{"num_hidden_layers": 24, "hidden_size": 160, "head_dim": 64, "vocab_size": 8192, "norm_eps": 1e-06, "positions": "rope", "init_std_up": 0.0433, "beta1": 0.93, "warmup_steps": 0, "schedule": "wsd", "final_lr_fraction": 0.0, "batch_tokens": [32768, 65536, 98304], "train_tokens": 488100000, "dataset": "wikipedia_en"}
Each number is 128 + 32 x the weight over its row's rms, rounded and kept within 0 to 255. Layers, rows and columns count from 0. Numbers have three digits each. The size before them is the row's rms in percent of the matrix's.

# layer 10 MLP down (transposed), 960x160, rms 0.0732, rows 561-647, columns 80-159
096:071119105113161161104160133052139096136176127137173121117151127136097180066156113180134106125175071147159155134154152105078135162095135128158131121170158137127099115099166168103118153140160091131126163160108085104098123158090162141126109123
096:124175163172125138092071117128153123091163119111131137120162134133162086142123104150136097091102091169095154136150093118121138148153139079161112123156208086134136113130111148111143143148127098155144126125169114143075103144134174149098124108
109:138120148114198163119105145130101091120128038151135084027122091158099173069069069129204150079141132127147167127077071164149140139126150149127145135202118141115109101087165147153179133101141110117162104138119097076094104133128130126127184156
100:096113111130113167132121129099130102128102152089129103178084101116095133140133172132135177087079176183114103157141154145169060089121132121118167135192236117126121136128148098123145088122138091120157096132139181157120131130125177103156133126
097:099070121111096183134086091058137122096153147096107137148100179116137110115122133131138162135083138196144153136079096058199080123139085149087089161167145110176125144118158138090173074107136132050085081112117114117106131188123103134193108125
074:150137131164097123145093148193130131170184115133132104115151099186104206156112130147103151093099130089095128133126110126101171131100153139118136148116096090140172062116094101114090156088143094112118117067129099122168107138126125140139183118
102:113170052119127146193109159178167169074131096119127123126187137085145114104106109102145132108103154164117166105129133140141127101072134109179117075172125119143130115152117147101119112131126194053198083121130205133124118131141164098124169070
102:125113154138129092074131126203187064135100129133163097103182143141103115095115097126101080129138117188095174146146123144107162110072105156168135193148161103143175106131107097096095124134053112132135136201141063117156138087096124176211135179
086:142144129155120175132141117210138155142175182131088136141147113130084176067080080143101106122127069083086148122132072105095084080137161098142142145149157096174124144110106126147143152140169099128143170178125186151137088197125138140132128067
092:083146102099073126137130163096136170191166187136129154167138140152195146112110138156141106086151115111130100113131132114135101094095121113152110141210143122106207077120124112109175077182125141098104094161146151124147143123137129134183107123
095:134189121100086163135184180113079128112169157166147167195150121126100102138161134107115107079148062142152060118155077091135149108058109135154085121118083118192114129132081170100097179147178111083145112101177168097176106151183146132091119150
106:149135096102121152119127192121113074163152182151084135134072131142171098089129121090131112123151122117116120183158160202096166109097149152127128112139094099112146126132104116121047114159076095076147143174109134162139089155078094152103117189
101:110103158107125142094079156130159207145174085117181072161119127085135123128129112151136147093093161184097142161154107116171078119097104171120084113142122129128049103154121133150136145140125185143124087120128105101057148136106149175125123098
093:139084157048130137136065132134178082103117118137163131130071115127180124168098170101103121153137090159126095108103192096142075115143150151078128143132113105113072153117087176186148142142088157079072171189151137094146084138152185147053143137
096:082148154145169150142147086081151184131138093184111079156171108113145095071107147114126096150116106158089173117107148159102103123132166104162120120181100143142145080107175162154110178113097171165140143080127132106110113155089035138123131132
125:181049136107131137153112123151114125115158129168114163133144145104138141038082129100181146079109107137122141146112116118159108195132150121100138151163088129123104179133146089080160081108143104170165134126171166103107089151133211102148129127
092:087065137131111058091158126146108193119137142159166160158146151087126184105056085117142093091129162102155093107134133138159104086130163159166133142121088066107099137180177155114165144148162187141155104145190125067150140156205149124148131158
100:120067134129155100105071103087174154102067183141153085166157060121160136207085086076132144126163105129165111120074191167222110135133118093153129171078180151093138153081160146168121144084147091155094129091134128093168084137083124123087121115
114:038116157109113157142141105237088087133170142145111074092123148127123073156158151171144151135130105143127132102170161109176182171146119071100124121146234108122133182129100134112099108141146146094093144104154103121134163142079143142198121123
092:133084132133184136125120176166119153102113120120155139163119116073190169078125171131102122126157179150072096063148111144111118117088125194179139104097149135089132148147163103075144155118135126127128092160117123090165054139152096110106134118
091:131154090123076088130113097184105112103131129126130137134077152113089136154097161141152092089164114102083158130110101113110123109088110170167148120129155084079168158137145089077088166132065139064141111142139091128173114162131127119163130138
114:106105145126143184189126147152125169163152212092170171111100187155103182155140075097134130135155144166078104122100133142138111167084080097198110113141122092153184152127170071118139043168113143098192121130117071102138134109095109134156174153
108:119165088094075101123124137144109133162136132191078145132146128138107117154052138105112154149126159110179125167095143157149123161133136129142167103122062134119088128131053153150145124124112187076110103166120152173150162099102183058147110126
104:182152152157082072087141064125139146183135053117136152078188152148114145083104109141098162096113166135112138123142180160090156200128180148157145086127124112104141168140126157120116134157171150117110118120118103130135141163122110152110155147
084:101188097096124142148099162186161102131091160097089114123120070130181106110146123175174110141117151101144135078123145091176151118048075129103105116117159106126145148111141152115121095095072135214056119087132112114114160089146144119110082152
107:125087113150141160145149152108102124122123074098125103164133146119080071119185108132165078155153078098121061169053166111114124151099106177062081101140133160139092102141111072093099142148127135160137185147122085165124138145115204150193124021
114:101092111145124139109188158129108111121190150155093088095104135097135103144098118183108120124108119135112105100082125219184113090123119155123159088120095102115158083133163135113077073171147125161088190125099143166107154132145134133207154132
104:144111166171124095116105124171140171122110174039119113119124089181144189081135145127161096140179111117144121172144094152151156175171164122106188143073135132083091118109113138155130111138158098146174131183151179163165130062102098144106154108
107:089117091090110099126163133160167143121084132116160137118077171141141134170126106144135135119077094165171121131184120153130148182090091160090167117148150162145091189120121102154133162104190145090139183155146199142118081099112103131125080112
118:148138108094079131161118139146164169131142209153117163141093157101066109087118143122098140110074132168106080168128190109067137059088099081135131113124133126123174129123101107118076152126122125148138130163083108141136145145146082117136154117
114:103158153154045165159129155137109134174100133107168148136051127120051168122095074151073097152115128091079151108117213128121163135142115116124096149156140190151168127156155168163088147137154133129143148091165143193142138150113115132082121158
095:125175126077066159182135109169136159074160184141161173168125164097105154107153125167118111143132172085105215108137179134096089115120129184190095130161107110170164113177151117108164133152174076119107091120173166094125146152113163129121130130
093:165147162172131154108144092107169141166128165175122135115172111137118156157083082124096152144110161127125112077108129076167164103200126092113108192175107152141133129081141124151128131098165086186135136114096117204144102178155123109135141116
103:156140117052114114109127180093135129186046131081155103168154127150168141147091136090076109172156103144131156177152132112093083129097127174121078122123098120119103108137141080130180102095156137160135084122165088112114134096180153123063165095
086:163170063147127126130165115164117134175108120104093168131114110163064109129134110132072130131113118071064144130121120142129176092157172140166176131144151153085143101141070120185084084186107137087061129140154104120168149141126189218126093060
105:205111092171135092146111096111146162236133089119179143152112145175089161213135155126087104109145081084156129107105116178111081086152190118138117163117076113149102125143151151149105129104073111122144071078140144173150090160138137064094174104
103:140142054089151197169113181145179140103171158127171119146067120106190127180081175121152115128112122151157127108116065112144106061146120141108115215163139117157132146128166134107197090147120122169155113126150122144134119068127182101182101157
102:118112138113169183123095140149137180179133098108160142159076028102137110144150128180151116184079129150097152181163143171115128174149094066149148057155111116155148147115117113107120133141105108146118104165163099181178069126128099127107053095
103:113109162126070101116121123133108118135122116085204141124049118113153151105152144114189094060152151094075074125158100153089126134091108081117130122150103151136201132155179127166097102168140139061165128115193159121122156094193100134072130134
081:110162076111135111106071192165196102154150122107129133220136124093170135134141081197082100092139109109087134121111080089107107132216192137126104180080149136122121129166131105132114117155219159110174097170124181095179149082096122121124144085
092:116074147117081131166074129158063132114134163118136157128079132139177095127125151119104111091099092098106137141155148149144146130168077146119118135168120166132125101138129047133146073133077122153056107157125216161128172197154095107165154130
082:111146120151127083108073184169112128176101124120112116159139099153091084149079094080092124139117127111090136119109177088063128129084154092080122112177088125133157158152114146124130111156150170134064116153123127131143092151227137104059170109
078:127131161094127094059129108179131163106148139187142177158116097153153152129110147081190146091134178146080127158115132186084131086101145140117142159150111105131156133176107126089107100152186088128131121109104087142129127180184167163116159158
098:085102179117090162143055174141146119171122133140167147144086202081136155139124123099171209094151079113104129090131093117071176121114158168146091106107097104105114172097103146137094075102113128140169094148177168113121115157134115109160137131
092:140177089148171132152098131088127148145149123125154123076114165131136124155136163105153197116146131121075126121105098091116114070155175177182171104126171130142102090141131172090140187102105138145154104087136079117104121124134185181099184123
085:157183152095165098133114117176157168194117166101131179094170202200096168171106134145111127102111108135083161101107091174140111127223129127131102092119106102195115140113147133153108062123184138028098112101101166141101148144111158107149153131
085:096116119128115106131103147133117093097082171072125075104192122114119083113089138179140128182126166113165127118155135144078107176098132116082088142106156134112112139125150062080189086173121126171103097075131112095195159135125148133151123139
077:152115125109158150097093127180128140173148153169098123165184064170080125155128126167111116097097104116061113137113127117049180123123156129132135169135116143132180105124107098112134119117147122115156070141149169123179085165128131174178143116
118:135097163127106149116135086112135119117138110086126116093201078183153118127103110106059119106044137116182129094158160108100140148108133167128071079121110167136111134143089098156125134114138151128092203115161151155135081198180149120168098146
103:130153076108121088092134100147109124131145095060138160141150111154155135147098131113098161071097096118165169149089105176202075110137164114196113123145114158110081123133115064129109083104113152160103109097061097150129114173101060102101110141
108:138147116155109122156135100133100115100154138164139119091111151156149207070114161094172108172125193131159153130096096127083172129126128189129105123160104074178112101077121108119174184106162133134143119169137063147088134139133104125212130114
107:150123108067114131120080133161139114079105110079185150184143110144112255147126106096186086132086104171141175160163132090173142122134174165133188161117142142144142111132161122093171098147122086135167126115150199096147074187130111145134181187
092:129110099122082128133146125128127150157105105136099097155129063162137169125111122148052092046118148165142077132079141125067181176105131197179197102102116141112171094136192133098139136151157124107136130147192106155141153151093180154132136129
124:104160091177160119186177084121154121152096143186098134104111149138104135153124069125124166125098133095112106097138188152129149112142176098134098136122083145083196125146179200122103060080121133112168149048125166108106071087080168119176140158
110:131135103093153171100201164118118155143188072142097173183154165134115109160100125138139189169116171139146130138116121126100091078070120113096133161119109110100140061130139192087095107191140134082127143110085095103119147135157103085115095100
095:140154127147138191067092087128130134163085162137129125127108120102101142122229139131118103090131090108061111149167090095147133120197108151097102105068141122123121126139159124147120114086055128101142149070122186105083105107163119140132192108
099:146154103150101126173070115140110166129081186148143157125101162098109114151145068098120123119159133144114096133156111093141171121072115147067172155111180103123117158121137122161156152148115119116162131211128179076152149178137133164111138145
101:143106098106151091125085131071138137140067121128182166224132105101115142168130107172148171029189094108087149161115109098188139143128113157119149175089090150145130120146119126073129081152143111060142140183089138171145169137165151107125119123
082:103136128173079129113131081150125113111098137113117077130095094107160163193215128148134148143145152124149143116159136113083143126059109130117146033123147159107189126144208076072135143148089158200136106150110159126097152139130087134189139130
098:157124106153149070078082112119125107086153151100174151147131104129117140134092154118134113126121127128137211115127087095094129156127106170190122127111103113089079017131094151042087124164129075143132166163137109082093122199150124190128127143
099:147177159139202112105163137149131119101171198083146101112161113138050106140164117118145145121094153086188183197131076095124164130082107217104158184164150089116165131143131109128140138101176132092102150158143058141110124105105122164107097089
104:110122101166107177075143137085093080154165142182110117152140165146149125071130109101150121148137084133106138071086145087066113116148111189127127076135134158141096089159103127137108107152147130089091164138121195131161128122093136130085153118
098:112153085096120164157118119119185134133144125080191135162068156121112126124100137111174060126129125113078108070128116135153109098137155108123137201186132182158123112174072170135118094141128137106122063125135130096076119116137185118093109080
104:119093105120169064178117121109118108171105121097101176095116109174188075137106119099102168208116131095102127133119203080088081165124138137160118103109121138140072145122149114082105164118121139104120142126169181129087106167202151150108156099
102:127109108150128151160123114157144136132141102098131171118165115094125148100123123175106194132138129125133095074137150176127161119144153083127179142108122192117109158138091155151105098118147072071146115126114145140130165147121130128184143173
092:155120161130150105137131113127122146208168117106104145118140144107144095182124142084027105157141118125137166134114139130121125101117136104107104106137115140148150117131121176121160145116095078219168116075077139139131089139158140126166145069
093:128086076146143150136093101177158145052210197110126120146123091074120100126098098092113157094153095124165138168134119149189121060111120123148200097141092094104066153129120087143145156134144144148117126169118106128113124124173114081111094117
076:111126118113110172152085138190168195175160144160128145172160150154110169153132146146151113080086084119053125141086076106109164131117133159165130127121137094134139095125134188097097064142125147099143116093106113128182191115182199111154120105
094:143083161123139097128166057199092172124134049181134101174138141112105122093130157147159112106144116139100076111152157165125115166075168096126126139151112069084135116118146117103122113170137132122157126106159148107105150138133152094114106104
106:093108100133092087116162098146100150183088113169185128139100135163145081117133123127141076098144106223097145067100104088134148145081129136154126135203164119205149135097183138095208128146119120130181089085136145087143146129145093135133204135
111:087119197139083150070137101175098147136168076144155147144098161081134188068106108207135100076166106112135102161063106105125144091107110080122169140147109154223125164128119203185107160146159134104121137136084139133162143132115121092132077088
119:141129099139117118128148108127160150130158121158111150165148096110138119141100089113182158128120083104117168120100126147156156183131105156120161094141112164153136097105092173103082083171103163111088204094109170099151099169140113125095205094
092:121064068089116081097139173125170116157106138092188148149134157071121168141106132139123127092125090109086110145114092170191198129114074155173120104107164127172103123127153126100147092129084104067125114171129149194127181152127078109163154126
093:148145091131194179125131126162122089138171090131136138136124162145124163124125093118152112080072060111162146117094120112095169116108162102153114163117136141109107157098135112108150070179084118106166126203174082163073169138126118129166130097
095:098138111115184153144196105184112110139151133120170142154115110073064077108148176117158067105205115116084204149096103158097129179143115123156101182124129119127146166180145115153146144119141167121125136117165073121147153090121159110113139165
103:116124133070135160093079094123124130142142146118200081145075135125092133099153135129121142074101159123107101136116182137142094080096080086175173156143109099095148086135150140164085190196177134055112086136094151138102145133092076156137078148
109:184084095081136213149130111117098176133138047099114162144045104091120157178145167115130139160134161130141167105158087198098104110143184163139134169120105153083115064104133147150133113089123142148144134158136125127127190075166108121195125099
092:132167118174115158089187131151056157139154177118116132129138162139140155148161144125133136176072146192120116080142137091058051115124062116107117161087084115097048103168137136124166133140158119156119112106094170139126125116113147152163146138
103:135140166053200130092171132123141153096130130106167085108146138108081168126184165115169116133116132069128091140134136167092122115157118113111104046155105117121195138183101205153114156156105081098131156110103130054153137128094095073164166159
107:108054104117163150129090126107123140117104099105116107173127119140201187079063137149096125151085107137123191115093174151165106165122148125140099104084117103119104135117102144089113174086118106135191055107149137129159154146141122062145126105
093:145084107031137146116126170128087144123122184095071124090115049136087067151111123191141156162114115088083143135141143101135132155153133073103127114134136143096146142163131153163080075200152108129134167130194160113146121159145103117120103166
105:133156157079111139176130086112113128173097136077163126129118122115119134166141158134163101123141098062109089139128098099114142131104160154148204127130157128134136153118182096099105094124145084125192142089109147076173085116160150047133143134
111:102112111198123127108148158150143114097171164109122110106089107127145130180101154107169116159101126185055133145125065109176093110178151088109112133146164150129102147129111114165184138149164184118134151146152107076161102162134095102099128092
080:134117158086065178088116166132125126103105078114114148151113093132108170174135092118102105118112095150093145157126089106091163119073126118175114188136121106131111172173144104099156153130134123100123178152176153109105080045118109179170159126
075:147165156135146104118115128144072202162133132111107160134100110189089179155138130090087114111110090149076113116117083187101125123172194178125107094170147150121131100194137157135103153146183074132126089090130106136122098125155135140184122117
092:109156077142142147134116157108148146154172157174136021181105127139109181072163157099159179122134085105096140128137127128159085116163120172153130122083046060136124118120131135128186071106130156091098153133112135090094165117099160046090110110
099:112174146105087168079168068094111116113182043144106133151112090119084111069114147148090126147133087145179121081166096156152075095108169078143069197111155071157097079127113125123164130134172169148131131093098120143130104123157109127090169110
# layer 10 MLP up, 960x160, rms 0.165, rows 562-647, columns 80-159
100:094184106138122142117149148131141106114112098118115181111137132171115172129180124162064154131130121081157117142133163165133097112142121084191171158133116131097123114132138120194114160132195128159114173142152134143136164113125186148149146174
105:144107129134165102140159138108123136093217084102128139140152146137084153079119107091154145161126127170172159101166126149102160146147107118105113199044135162174099118130145134049134128049117161143121167167126123174121073125142138133104133193
101:206169124098090058126086087094152166092168130141121146066138073158166139137094131137156105148158160174167144200076101118123115069118075091089110091083086129110140108179139056137111157167142219095114097115172118132167152111151167126148146064
100:148097142136099102170176157113136163166054136136098111132132137120111085099141135127096174082125096148105117127070138061113106129127106116154189128092138115133146163115171114163105077207128105189129114132137133168146101108160118059136105124
092:067080104091090163133152085034178121107150099123148091137114140189149117151091127121176131191125095149145151152134095122107114141179123167131127138085148127166104156116126123199145119094120137101124168125121106057119164126110107084137125162
092:113187171091142135113138100177112121114184127199141184137105134082112139095160134089103138080177136061136114141130061141078133120102161174180137110150087080087093170169105183159083115165134142150159118139167114149086141112064156172132125130
098:140128151143097172085145097098108101113140144203066104156146100094148151094143053111115141160114131145145104141113125061140122190131085144126075089055142175120121137112139156172129186127152173097075050133139119115152095139107057143134125131
094:124083149101086154102142105089100158168128164102093184092074162158174143117116209125157148127172165159132182111186096146109172201097074078150122128130095088077082112133171129154114097149071108128103130168152153133181123155139135129169139123
102:095125153152092174091099130098137094140100142094151162111123104157148116133076136092105061117118111151176178083109150162099189139123155105144086189108120147092058199122160184124128121113098105168110144118098097156157156094103132176110134172
099:201139097101107150134157104096069113123175151129147107110083139109103142079185107133117127173176116140148208123136129184113112152062202048075176154138165120150116170107142146134167171162140080190140136118144133141144109182159155148141097142
105:128133168174152086094125134160157116127136078094138095127102081102101154126079078185126152117133097122128107141099177092057111116121158039112150124120162192097148145136104160119111074141132094155097120164113108163098150105095106142106160110
102:174104144114059104153139103118053141179062146167109115116071069083158111146151137083154143141137147114169120093132187088099202107146158097119140195127129130141155120131163067120179082093069134135112143137177077107147139077148133143152164088
103:131171088170088135117145126127133108122169109122159093113089146125136120106175101156173162072165133158105126146132127212165144188097103191165132096121218094156152120087106128122126155167150152158180053139158141142129130076116088145157107156
098:109136134118175099126054138078156183095123124120136112145106100141112112163110209128199172132203141134149075109161111098118123117063066110131076119138157093140159121040072097087101138123175099095148129162144078117150146115142184150130099128
105:094086108128101108191159119109124114073183161164131143081136167140147159115127117093161163121132118104148068171134068135165112129148164162135142088134119084186115138153090146137118121116145126197079126167111133154110127131150200095097110144
095:154149159130149170160119187093166152104168133056109105164134101190136149072104130110148127075153195156080123155084133137136083143128087139075135087116159155139145199111168131160134123129132149147125130185110110184102136116099145060107060134
105:121136075067099159141167116062198089143106172166129146097119115103141108137145139127116107126107140117099169084170092115107128132183143086173155141047126116064114162143085106108138126109141106073145103165153115120107193092118165091165158148
106:162122102119082115111199113153083094161116126099096134136135128180176152122157111144164122085104128095127098063136132141116104220086119163130052176112195094132164130111155168138153103148091210129096142104152171099150151111057159151090112126
086:122154085135102160104141060083185182154098081150116176079154215097087115120169168152109093139124099067146127161127175112117149180075137147191158153199072141165170102160068121138186133127110146100074133087079142108123136101142139112093165115
095:137104176126131111088170171118132146215129158123153154101204126079189113094074128117130127089088139089141140180135157109102131123134124079093155109110144133043119129185100141170112086139141116147179171138125209118125143133115111142105154142
107:138087148152135096130145169089150186150085141123112150120166073147135137095112152154131085088128187106063093091171162161140133181082105091098110164146113126132144118168169145175161133124096073131122131168179121058105186162120125178117168131
109:155113124137148109049148069125153133124010099094151110062083129082084161170124140109187120137138116124136121125132113127145096157141126122117123135122201132152147126102078079083151105105167100136128150149084135110122130134189090165104135143
095:147143145117177175095095134136140113147107197107137111060097092117064147114113123149131210136171179080127060127063150126091115168101134169089059120162122135191118127086087107117156114123100149144074134164093063115163126112117132155095072110
098:176061120138138138086117126066056135097131126118158148123136117165155099111097110072139161118134113234118154149155135142036122159175170099096170126088100186090091110153120114162149113143181083073139190172140133145107127136119061071134162121
102:126192184109138112122171163125140150172156109134192107093110112165157157170150106139120153133120138167108124141144087118156174097210179114131117075078104133155150136089145115108133127144156089159150117192139151109177104050155074129140152123
105:120146140164126134099162114143156061179129120114122129145158155031120096078170107096151153075158120095083088118137091112185110163134100118109114092084101133219126151120139164113113107156127161160137166081086114174151100093101169164114067181
102:160100096094136130142132142100150110137062112122127102124107087119204104139112149107102170170136091140171111126101140088126126211099145106105092097114141143117153154099158127146136139146160117167101169131083165126106069188122127106097191132
105:169120166070217118101131095108124133108102111161106124086151142119138112082145100161150117104120100152134101168137164158138134122134116089170119077118130112103121119165131127116159082200218125151107144163075155145230138159160135122105139151
107:127163105061108159149155146098074151126161127097145133132095096121102144109135130131124094127122192179091087140214151175140098174141143159127136118115134184101171131151103115138110136147170107163149200205120108126142155120100147135137111200
108:096154127101127140146200178108128104130144130159143146113142115183095123133092140125113169157071170054172166068109138157105117189140147083158128163115160163121175095154198144168120139134159114087086097100165097134159093161041104203101146143
101:165157108103183151117062107137151092128107118128141126154142131080143176147110177154144147155177124103183129167063130161093138133117180141085114135095149118062094162163138127159146158126118128141039128162149095118084112127087117195081130153
094:098141106175169118169085051081170158108088084108056122167151151100102121112104117143059124134154077069187129185118096080163124118074146176087140118116167096137105111178089114178160153156094123138099148127103131125116183083129136142122098195
099:131093163103108115148179104147136139144209181133116108139101190082092119064151194103183154115130146099130104182115141139075103170157148129143169064160112113115125171100128130145089172186143113123133125160152111175197086102098158086154054111
095:159109149084105166103139159083150130114099144130117104134175152110152139100101108127116128118039151155146173175086128133117120171187082089072110121111092173112154170102168179026156153111143117160111150165075093140185118155139109083115161132
099:184125102094131086198170100152148111109143150147111078136151111119085088138076095104109133184125070134090167116098103108153078142102153176144080067104167144089177101127150188130133132099112061153133143101200124151087154098154104154101088135
097:155121199153105210162195091114117134153167120112114130177130117144103118116152158095091127161147113102157105092106081099075119104156141113126199139087043187120117162141112127131134121164158115136046134137146152158065099145116134112062121050
098:126101042111073115176107139145117132144060057101127150116146119094147188079188154097155106159133145173105149138148156142074129103080152135163083118147106128084102093189129158101193142117104117156115148149141088156085128131038150157122122135
098:085133109113131168154133090140141145137138158102193119183144119128091070099136076176119131179120129130125151138123157177077143212112113118101109115143107097143139143143134091147079145064069115123123161131104098108131161064093094125153129101
088:139185105151126166129161122107089174078104167155115159077104094202101138108073191127129115146166120140131124113099140197130147091113108124146131095122129124111088169155094149157037119105085113157081158152131114141119130157218148171119130135
094:146209156055128138125147133103158108157107107110160173122138180141130114139119119127119111191161165142157084122045122105124135176056156135073138128126145112152110179121156181112112162104117122130167127099138086100111098085079163133138134174
090:127158099085096187108156169105129108195165123149134118119111097152175170135119095135126161195156115108115160118108158109139093094168153128148143174063141141182132115101132169109165108189157147097168083123107158173113096152074140184183144133
088:116118127135113142186109034120106105116082141107068059082113125116097164179138062153146075160158139119137083120125085087147134139113119155167116101131096120111141165089131096121181122136140063083192164125132066111058097073183174086152116184
101:123160142130086135115196159184147107114171191169156097094152120157109180123105124123082200122131101172148088126114101065112116176148154121184193072103152123097111086090128166121100151108102123149197133151144107130171175149187144143112185119
097:142136177126093119067083137184151164148123070141164150104145121143175145087101160130122147145155118108118119110161118109109147159225123149119103103152172080105181142137133159131140101227088142101095078098166136139148140083096118127105060159
090:172117131104053130144117170093131114076078048135166133097109065065119076048102123141139085106142155140109115129114106126102111106062170120091159139118116148156137129119086071124081142136129132198192146161146104118117086118128108135116129126
093:142189171072149151102130159144093155117129111121118156098194148156143151138176112109094130092102109136203140121206116119176061129154146140168155106138104159126119121137097162150085140067160110142059122150138098199099061147178125081136115092
094:114139078122145139105084110083131133107114118140126092120122134143153091143142072111141078139146177172186080124125099131147127098155126096110140129113157072116161121165073145108135092098134196138123108156206116116088084109061117103063131167
109:128144170065170183076118121114089114110097124063111130110145090148131143140118112091083091157103129138112193136147136120110075096143177102092130114110085192118122165152099097177125128121146086134080124096123150165075057163124074082109133118
103:136154085148083122124160141073107067101166149127154094151127211176121147156118150126135153115151127146127110123148129123101122110112154125162133103122117106096099094103152141164157126146129136116197084105115085146093165170122088168132131109
105:108099193178117079158085215109120155102226111066083105088117140171085095071126126116122119138152123096122093114142072186147140146188180172100137092140128128129163135102145124140105058133169141081106100092138123108182142158141116129113086111
107:064137195197057138157182127132153106178154123105140137081131118136117101159120148095151116115135128184105087079162124090156079090155177097141122102196176085162138106114141145122125126133114088150134062114065093135133121120179183199147144140
088:136130135081128144111149151122113133177143106200122160111105179087065131075107199134114164193137088129066128085075095131134114135106191139157121141113093153153162139055110160156120089154143113152100131098085097113107156165174166161147136124
109:148112156050154124187137108104147100119208145126167111097122147109133113172120181134120075203125148162151132161112140088103181157166126083154154088093124155143177164158115081090163138092167152097150161062153132130143119098107149127050186105
106:124132105128164173170194149115118175082151084119123112122165136097130085177148166139096182185094197097169119103169168109153059100134167109088112129116100102121161101148136208141111087130189120135108147126085156162132137161143115148131119155
102:121112130112081084141224140169128078186101180091120158104109067146152146090182138087064106112157177113131118112121134113132123131152112127139099141167093112125167099105064088128090123083095154185133107188182124112129075133154118113124126150
101:116159131095148077183105109102149049125120106152182107104096120151134117151139177106142113093118185084152172163176137123077115153109140117177173132174132104156218184149110108180122116148150140181143115094144144169182178123132092129123163129
094:126138168165109145136193071081197143167123144175083099152095156103134132145136111153123135132106124116127159148080114145073092150096064103104125110095098133136108115110175090149163085088150158134141143154117121142106147100139161142215131114
095:113080115131096110085195116167100134191078100159143208121087105171136126073094119095092122059132152115126130052111117142155110132153106164162119124083102153074134175138103150154099127142188119107155134101099087142129124120119110137093139151
092:128164163140074115105182171091137154114140093142121062137146179155209168191145111137087124097179134171139089140160096131087134100133115061095193131124154133115171151129096098141123123086149104114158104100144153109154149085118075097164124101
100:135136121109161124163116118168167102122156102185124139112094158150130123097094182148174104136162124138092105138133139142111144125118100153122153092152131166132185175165144080149128034138149175163194045109172130136082067135084076140113066148
103:150173102101137089089128150125141142181115105036115119152140168156090119129129181165104045136118124130091160117120112166118160094061172127109176156081208127144146108160185148087089132155093114155118158121114105104154146132089141127125142133
098:092188143052107110114153101109101161074152133074128088120171077066084107139137089068151161076066115096049112146124133180091138167129136134175190140164143152145157098062130119067115148175084184106147145099125053103164087134094123121149161143
103:186108108085164110116150072125158091084115173136108123138105095149105098151100101093168139124087150138170124165157123098122150102143129148107092090134120108061052141149173191167091136107125090103095113100096095117152158141108095080064072154
098:091149145144125083140133174162107147131152125112138152109120129137084157086113101168092151169122148104172144138092159030086112088137056097134122102122070073133116040114107077148146114183146093133124144150175114155190117147125149091158074153
095:166135098124170139126179186121155113148133122094120047184171158135134135051127113102176181144124093162099171125091107139092136153086096087135146164123121135162120132106179132092100160120087175036086156159115035090163154130117105174171128103
103:133101137082160107093124153097090117095188152096138109107022132095077110145169086149121128152142141124165093102171136127112068144143119105128132135101102132092106127103105160099119090150135112117120126127061095129155164156149155169152117104
087:104121143131139159062123111184178070130171135123159142155133157121150110132138155183115140183153084159133196114155149092162170123158083104111108143187154140102094172077170081125136145144114132105091137143102134156201136096115111114084119134
096:151105169115092066110134173094114145118163138117177149133120122173149166112136136119150155144135137162211146173135120075121096158139117176070141134111189132144055162106134112175165124096140117110130151136095104140135148071076113158124104072
100:117113122124137208154161129160105156139128066182082165118169177135158146133119150129132172182133133036125084146149161154126151127169126077086092131128150120118136113139080178149149119147079139090120130115108117186135173088169119153104146117
105:131085184113193141121085117119189117119102108159147141121118081116081102140178139136169119131104141202132093183090136122091130127140122061161114156144156094093128091125093093144126171168166098174188120117127126165181064093077131119112085184
106:110108192168096149111144115148142097153100106084143097106072181113126153160155164091130118079169212160119144124148073113107117138066177205126174150134155133049124167101162110129167126128168129101166052139151067166118141105058092155127088119
096:161096163154145163078126144147124092110132124136138137160140111118196110133129104137122184117084214127093095102094128128160127114084107144118121084109108125076111189201108123086137136107114220146095148142127150156085149184037135155106166110
095:043159150136125124114145133117104130116130114102188130143123110128064148155085070144137159100148124083076132156194144147151140169171123144080132133128151179140073087135129202095126122121133168152176115139217101158115105118157131146139127117
107:153153159174073090098040169059164175116114133161068114090165140185190131137157088144111149176108147124127073125153108108144081105160116144108187080165111129118122089115114139103151102125098134086141156164096180148074118133138155129093147084
103:141159172122165129156147168149112066149102105092134151154150147121125167143168146091156109153147139111133119145135124064151179122194150092072102118106151151144131122139134113170180082153130121159102118134122107131157083057137173115137175126
109:153105112110180190166172114138162119075151103123127147128174150093131110115106123091159192129129095092146083101090178140084039127144179120107157102114103131129129129130101158163114139179117130117047143161090159110079083097140138149105117112
092:104187149083111157101096098094094144115073050137135114127094101164182133132168136116173122124168149161089181191151114171114135109113131164119161101143151117211170123080112104151096136123162147127084142088163143097144153134140124087128135099
105:110162121132134098161128122072123159123111107110109137186161088172064141139093114154121065144104094114123165106135130178173171117078098139159103174146105104144101157162207114097153103073216175167145141102098078136062081131094069152097101152
101:067159083163165148099197101116118097144144066125144146117059143118119153139055105086126095172117149118127083138128106170098087119046074139112087170169152119162136097128164130075103102182121117099160122136103070181098179116115155185131139162
099:172119147223131105112170087132120126092122064135141080136092127138101106119125159058107129129105131122140160100058118115109102117174127085163131183105122146138114140119170110088125105106076154120077096098153088102046089141129101155088137112
102:098131111106114130131134091138133160151123102131160112186108109115080166138095112085172120170091111097107156155190155217155165176176083103085088170142128151138169084214133129139135074119105126114100104093186099112178124138116174129112089113
110:135105118178185081080118129118129184091139115116123123180139145086147183043146126081148127151111101138177132116109144148085157078166064115173197086076110103128150103126080132130078140144132151165122105106069115164141105120083149140147074108
081:141132143148118096088113121137151143148135096120088134131168087107168082089093160174165170148107186159095120148133169137140080192126167198070169113122159138137121099104163059170105139088101141119114124086115171153110148116145120049047152140
090:110138102141119092147131111179153067073178119094200071173097127116152064104161149114142181226180112135121172172150111062151127131121174184132163126103155147140037120046150157145134125145113141073153084169123104120110108095123140088172131137
100:142127122126171141087099102104122172059128071091085134114185098140116112103083079108137138144130166088105124164088169155091064143109137136083140093102120162140081147091122123053161155105134128145148072171096154154184143116141199139165075162
102:167143110168118165144093183106136144134110182084131073122189197136150164189104104161218120141105152145119084128115208097128176180153082146083145074146146135127161195099128148129123116182071114123082122148153128054124117113129157134144141105